From a checkpoint of a small transformer trained on Wikipedia.
Architecture: RMSNorm before each block, rotary positions, no biases in attention or MLP, untied embeddings.
Each number is 128 + 32 x the weight over the matrix's rms, rounded and kept within 0 to 255. Layers, rows and columns count from 0.

# layer 12 MLP gate, 320x128, rms 0.118, rows 219-235, columns 0-63
[[ 79  84 153 116 128 121 143  92 186 103 190 187 126 132 168 212 132 117 112 103 145 116 133 179 147  57  66 139 149 128 166 208 154 126 149 164 121  87 157 126 176 119 123 134 153 101  81 139 146 110 113  54 124  89 123 109 103 167 178  86 148 130 119 151]
 [115 107 139 167 184 117 144 132 166 107  83 105 130 162 143 126 118 196 109 147 112  79 125  83  76 146 161 110 136 117 183 125  95 138 102 128  95  94 153 151 137  46 121 121 107 109 135 170 111 172  98 117 127  97 168 101  93 124 201 149  78 123 165 168]
 [103  99 107 171 128 160 145  92 100 117 177 129  78  72 184 156 169 154 116 103 127  74 137 113 112 119 106  59 131 146 184  94 169 135 186  93 155 150 101 107 140 124  93  98 171 155 176 153 143 149 161 119 175 126  99 116 152 100  55  67 132 122  88 116]
 [169  70 167 139 129  92 114 129 132  80 143 123  67  87  60  53  97 104 160 105  53 105 116  64 117 165 164 106 128 196 100 128 145 177 161 105 174  61 128 121 101 144 137 169  99  87  97 116 104 138 131  94 143 139 111  88  63  89 114 103 135 146 111 114]
 [142 159 121  98 173 117  99 133 155  77 135  83 165  79 162 177  77 136 199  87 157 107 144 214 127  75 143 173 175 103 156 143 110 186 135 101 144 140 103 142 130  92 117 155 123 130 148 103 147 126 141 113 151  75 114 140 191 122 100 137 142 124 114 173]
 [154 143 178 124 120 104  90 103 140 152 121 105 125 150 206 120 126 125 146 202  77 111 134 183  92 124 106 140 116 145  50 144 155  72 185 107 139 123 115 147 121 117  85 155 144 166 148 164 143 119 129 129 116  83 130  83 114 134 142 172 110 101 205  84]
 [ 75 177 100 127 135 123 146  86 129 187 148 102 149 178 186  85  86 150 114 163 196 111 130  98 133 151 121 103 130  79 115 116 125  80 182 105  66 210 114  59  47 131  96 211  93 110 125  84  57 141 174 136 103 142 130 163 180 102 177 130  82  79  80 120]
 [103 103 111 119  93 118 146 107 135 146 137 124 112  91 177  88 132 139 116 142 126  77 118 155 168  84 129 112 168 139 172 158 118 138  83  87 166  92  94 145  94 124 131 133 115 150 106 147 112 130 158 109 187 102 142  56 138 100 132 136 181 154  85 140]
 [ 80  99 155 187 150  89 118 178  71 154 133 151 103 117 115 145 126 151 170 148 164 126 119 187 119 124 143 141  63 163 134 184 153  89 142 152 126 147 131 153 120 138 136  57 151 166 141 124 112 161 169 120  77 184 155 116  83  92 135 122 143 169 127 111]
 [161 117 157 146  77 138 104  73 128  79  81 101 110 127 107 166 135 102 160  49 134 137 113 162 158 123 127 181 180 102 120 122 116 203 114 149 203 123 151  49  68 119 139 158 147 123 153 178  96 135  90 144 121 118  68 153 209 116 100 101 142  82 115  99]
 [ 92  99 192 142 126  90 111 156 119 148 196 140 130 144 159 138 151 205 131 163 108 103 118 102 135 114 148  96 139 120 149 167 147 162 147 176 192 102 154 146  70 192  82 132 157 160  76 163  97 141 119 136  75 124  81  96 167 152 122 137 175 158 143 113]
 [132 146 168 118 140 187  58 173  80 107 155 121  99 150 118 102 146 116 105 206 111 177  57 105  73 145 136  97 104  98 137 150 133  82 158  85  88 178 119 105  98 140 135 157 104  82  90 112 121 118 106  67 179 119 179 116  95 140 154  87 138  71 149  99]
 [125 143 106  85 123  58 142 144 195 112 143 101 126 121  97 128 109  68 111 112 202 102 103  62 180 132  88 123 118 118 132 126 119 121 158 188  85 152 159  97 191 113  98 161 131 130 182 126 144 161 166  88 131 170 106  71 158 123 141 209 122 155 139 117]
 [155 101 112 115 136 149 158 130 140 193 130 128 160  78 176 177 106 107 100 105  61  80 148  87 142  95 149 152 148 146 114 164 140 144 139 146 143 155 140 149  86 115 165  90 124 151  67 150 146 150  82 119 109 132 134 128 192 125 185 121 111 171 148 111]
 [125 101 133 118 116 106  98 114 120 164 123 128 147 206 130 135 113 178 161 160 117 117 115 125  90 125  65 127 134 125 156 113 164 149 150  93 127 107 111 142 164 121 174 107  83 144 128  78  93 166 134 135 100 132  77 161 107 104 122 158 124 150 169  66]
 [115 156 171 182 145 101 163 138 104 147  98 134 180  66 217  66  85 146  79 126 162 109 167 135 156 173 128 102 135  84 114 150 132 125 147 130 130 190 136 163  71 150  64 106 111  79 146  85 127 132  77 147 147 142  54 107 105 141 143 111 105 117 121  89]
 [122 140  97 130 114 157 139 135  74  91 154 118 143 149 149 123 123  90 110 114 132 126 103  98 166 114 119 116 113 137 115 104 114 100 136  48  96 106 151 140 147 145 170 105 150 119 118 128 121 115 144 119  95 121 118 139 119 184 154 130 151 123  85 132]]
# layer 12 MLP up, 320x128, rms 0.116, rows 219-234, columns 0-63
[[120 185 134 108 156 154 154 221 159  90  76 103 151 117 111 108 121 150 107  76 132 179 131 163 143 127 142  85 153 149  64 142 133 171 107 156  82 174 115 101 150 137 130 143 129 179 112  46 171  94 126  77 147 147 116 122  91 144 100 148 185 114  67 118]
 [127 151 170  89 176 110 167  98 160 192 176 100  68 106  99 108  55 156 119  91 136  99 167 123 131 145 129 180 113 120 132 139  92 146 161 127  66 132 126  74  57 132 128 183 175 119 151 114 131 156  85 121 151 154 167  87 113  85  91 106 130 147 113 134]
 [ 98  97 124 125 179 134 153 116  91 145 134 161  89 130 135 165  90 124 176 148 113  96 150 132 144 121  86 146  75 172 178  43 141 147 129  73 136 131 114 146  83 128 115 112  89 178 183 140 187 136 117 131 181  90  81 148  96  99 106 106 144 137  73 113]
 [108 122  94  89 103 128 153  86 118 102 113 216 128 111  74 204  67  73 155  85 131 149 130 145 102 106 147 129 126 152 102 170 155 169 143 105 150 127 127 108 148 115 159 145 169  96 142 147 122 157 114  86  90 122 133  63 118 122 131 125  96 102  50 127]
 [181 147 145 160 157 146 130 145 134 141 139 132 158 103 136 102 104 118 112 137 154 194 110 130 133 191 175 177 105 114 151 158 109  82 120 175 165 133  94 159 129 150  86 153 137 100 188 152 114 137  95 163 103 110 115 111 115 133 128 154 138 109 141 178]
 [105 162 155 175 178  89 146 140  87 208 116  73 138 124 132 116 125 114 158 139 115 134 131  87 130 187  98 126 148 165 177  79 180 149  70 114  97  91 111 116 133 171 159  96 132 158 142 136 148 146 117 147 106 102 119 187  93 114 153 124 118 121 159 100]
 [105 153 152 129 163 144 141 156 134 170 151 151 164 116 116 127 165 152 118 131 118 139 144 101 108 135 165 194  97 166 147 131  97 158 159  69  91 171 117 113 141  88 128  89  50 111  73 155  91  83 122  59 118 186  96 194 112 138 101  91 135 126 169  98]
 [125  80 123 110 118 174 112 101  85 130 118 141 148 118 173 127 116 159 138 140 158 150 155  74 142 154 100 136 115 180  96 123  88 133 180 101 106 142 162 134 159 177 174 136 133 195 126 117 150  99  73 127 146 156  79 126 169 144 137 124  69  99 181 145]
 [125 124 224 133 154  88 131 131 121 119 142 107 140 143 109 118 137 156 169 122 123 142  94 131  85 146  86 129 158 152 156 139 217 107 146  61 160 139 144 108  83 152  73 111 179 176  75 139 163 119  63 107 168 105  91  95 147  77 130 123 124 168 161 108]
 [ 85 141 126 107 128 158 162 151 208  98 192 104 110 117 131 115 172 112  91 125 137 175 178  63 178 153 142 150 167 125  93 110 129  88  64  93 119 100 140 189  76 149 155  89  87  80 145 110  97  78 133 119 125 136 195  72 153 171  58 147 115 173 145 112]
 [ 72 128 155 134 128 169 146 134 166 134  94 156 130 114 166 113  53 151 177 118 111 111 142  73 136 172  56 118  98  96 152 155 174  50  64 163 140 131 167  81 153 110  92 108  85  81 174 129 134 112 113 143 163  90  61 155  75 124 120 141 113 187  95 126]
 [122 169 190  68 144 133 113 142  99 117 175 120 120 134 167 102  95 139 141 120 163 120 131 176 116 105 119 140 186  92 127  79 131  93 148 126 132 105 139 105  85 120  86 171 111 142  91 139  92 138  64 113 134 122 108 101 118 165  73 129 147 123 163  74]
 [ 91 146 132 153 205 154  99 145 107 154 112 136  95 106 144  73 129  96 154 103  93  63 113 136 119 201 191 125 132  71 123 162 144 121 117 144 134 138 120 113 110 110 117  48 149 175  84 199 156  99 135  97 139 151  88 143 131 112  75  85  82 128 140 122]
 [110 166 108  82 119 160  73 142 145 126 116 101 120 117 122 139 149 133  99  97 157 170 126 169 129 183 129 153  67  98 138 122 110 129 163 131  99 116 177 159 146 138 195 102 146  73  52 132 137 153 119 108 124 119 134 125 106 129 160 182  63 138 115 170]
 [121  91 149  62 101  86 144 153 123  54 150 166 124 155 183 121  92  54 190 144 198 121 115 130 133 135 110 100 134 131  85 158 161 119 136  69  85 154  94 125 112 105 181 203 127  90 142  80 152  93 128 140 122 173 119 101 110 103 111 161 151 124  90 179]
 [126  97 159 101  87 120 156 128 102  51 187 170 126 121  54 132 125 144 180  62 124  95 161 139 143 112 150 129 103 116  97  98 175 137 118 115 117 211 138 116  45 102  53 103 171 112 142 118 160 151  94 129  90 106  77 150 182 157 107 148 114 103 113 131]]
# layer 12 MLP down (transposed), 320x128, rms 0.107, rows 219-234, columns 0-63
[[ 87 148 151 123  96 174 132 138  91  83 136  83 183  95 146  87 126 134 141 110 160 140  96 131 150 173  92 129 104 170 139 122  92  48 139 123 109  81  95 146 129 158  74 191 138  64 105 200 133 135 177  21  84  85 124 140  95 171 121 192 185 192 129  96]
 [141 139 163 144  78  73 143 137 198 103 113 111 130 213 104 141 130 134 101 117  87  98 129 122  60 124 144 169 130  71  82 105  81 175  99 131  66 137 148 151  90 149 126 139 109  75 113 110 127 128 107 124 173 152  86 124 134 172  96 165 107 116 139 132]
 [102 101 107 153 143 217 103 118 155 167 134 157 139 143 165  82 118 133 150 145 112 186 157 162 116 124 101 159 119 162 119 128 119 158 137 108  96 162 112 166 160 103 138 102 130  57 160 144  95 115 151  88 207 128 133 169 110 124 164 179 150 124 114 131]
 [110 115 183 113 128 149 108 160 104 190 101 145 121 167 152 107  70  86 141 181 134 105 131  34 134 136 132 165 131 106 117  85  95 168 109 140 145  71 138  50 135 136 157 176 170  87  87  88 129 122 153 165  99 104  82 112 132 112 175 159 172 104 113  96]
 [148  60 139 148 142 136 123  87 136 150 170 100 118 117 171 133 120  73 149 128 122 151 169 123 121 137  93  65 103 114 187 126 144 131 125 151 129  89 124 133  51  92 154 108  87 204 156 135 176  81  94 135 190 166 128 144 109 117 139  95 139  61 160 151]
 [163 147 103 160  84  98 110  21 148 146 159 103  91  78 153 116  69 142  85 103 101 156 139 129 172 149 121 160 102 130 129 199 190 121 119 160  96 101 143 130 136 135  87 157  81 150 118 153 136 174  96 143  69 120 118 103 110  87 103 165 122  98 168 140]
 [158 133 115 131 111 166  63  93  86 141 162  98 160 172 130 138  47  97 201 160  97  84  69 134 117 132 128  90 111 165 103 139 169  96 160  66 135 117  51 109  82 112 138 121 116 142 144 161 109  77 172 144  61 152 161 147 135 107  88 161 124 110 134 124]
 [152 126 127 142 137 190 127 155 184 180 114 148 123 147 157 141 219 130 147 116  93 141 151 124 111 117 196 134  55 145 125 111 144 162  79 171 153 116 149 126 103 145 137 144 132  91 162 105 108 110 164 130  86 140 114 127 106 124 145 147  74 126 112 126]
 [157 142 140 147 158 158 105 142  81 143 105 117  75  96 203 145 106 155 142 109 133 118 107 110 132 120  56 163  99 160 114 161 114 153 120 123 226  68  90 132 169 130 155  57  56 163 144 104 143 166  88  98  90 161 163 119 109 162  95 169 118 104 158 121]
 [126 153  82 131 128 170 129 140  97 146 178  91  98 127 201 135 162 154  68  75 142 124 177  44 159 165  96 128 164 129 138  65 120  92 117 105 121 107 107 168 232  85 152 132 120 127 136  75 105 156 130 106 145  71 157 117 148 147 104 178 121 107 144 170]
 [ 94 219 148  81  86 113 125 154  98 130 157 112  95 178 136 209 141 130 148  62 139 107  70 112  62 144 119 118 151 129  90 105 143 103  99 138 132 154 167 129 161 105 153 162 119  91 136 130  94  65 114 118 168 167 177 121 130 169  83 101 125 130  80 160]
 [155 188 136 168 125 169 155 124 123 107 160 121 164  74 114 167 206 137 188 169 135 139 142 170 125  88 113  86 147 134 144 141 144 114 109 180 124 103  92  84 195 129 120 105  69 155 120  94 133 135 123 147 122 108 189 151 143 147 168 102 179 153 151 131]
 [121 162 132 102 108 161 128 136 126 173 211 147  94 111 111 116 146 144 168 117 141  98 107 166 106 115 131  83 130 159  66 134  99 155 159 108  92 175 138 109  74 187 103 173 104 179 150  71 130 131 110 134  90 119 125  93 168  77 147 104 162 112 175 145]
 [170 185 138  94 136 108 126 135 205 117  93 174  86  54  74 136 107 101 125 121 142  88 156  82 139 100 145 120 147 175 110 146 114 115 101  93 143  76 149 192 126 108 152 107  87 156 100 122  96 131 125 117 163 162 176 163 174 118 180 102 148 117 139  75]
 [129 102  98 135 183 173 135 143 177 129 145 123 140 128 150 163 204 129  88 114 110 160  68 118 184 108 138 117 139 180 131 133 105 182  79 120 149 116 139 112 139 124 118 106 156 159 157 136 143 120 129 137 121 114 111 107 193 123 104 129 125 145  95 104]
 [103 111  74 117 112 212 135  68 151 115 133 103 129 161 109 148 165 139 182 156  74 119 125 104 154 111 164 127  91 103 182 123 100  76 109 105  95 136 201 132  85 130 119 150 142 121 123 133 102  90 107  98 115 109 166 162 121  84  84 116 114 134 110 113]]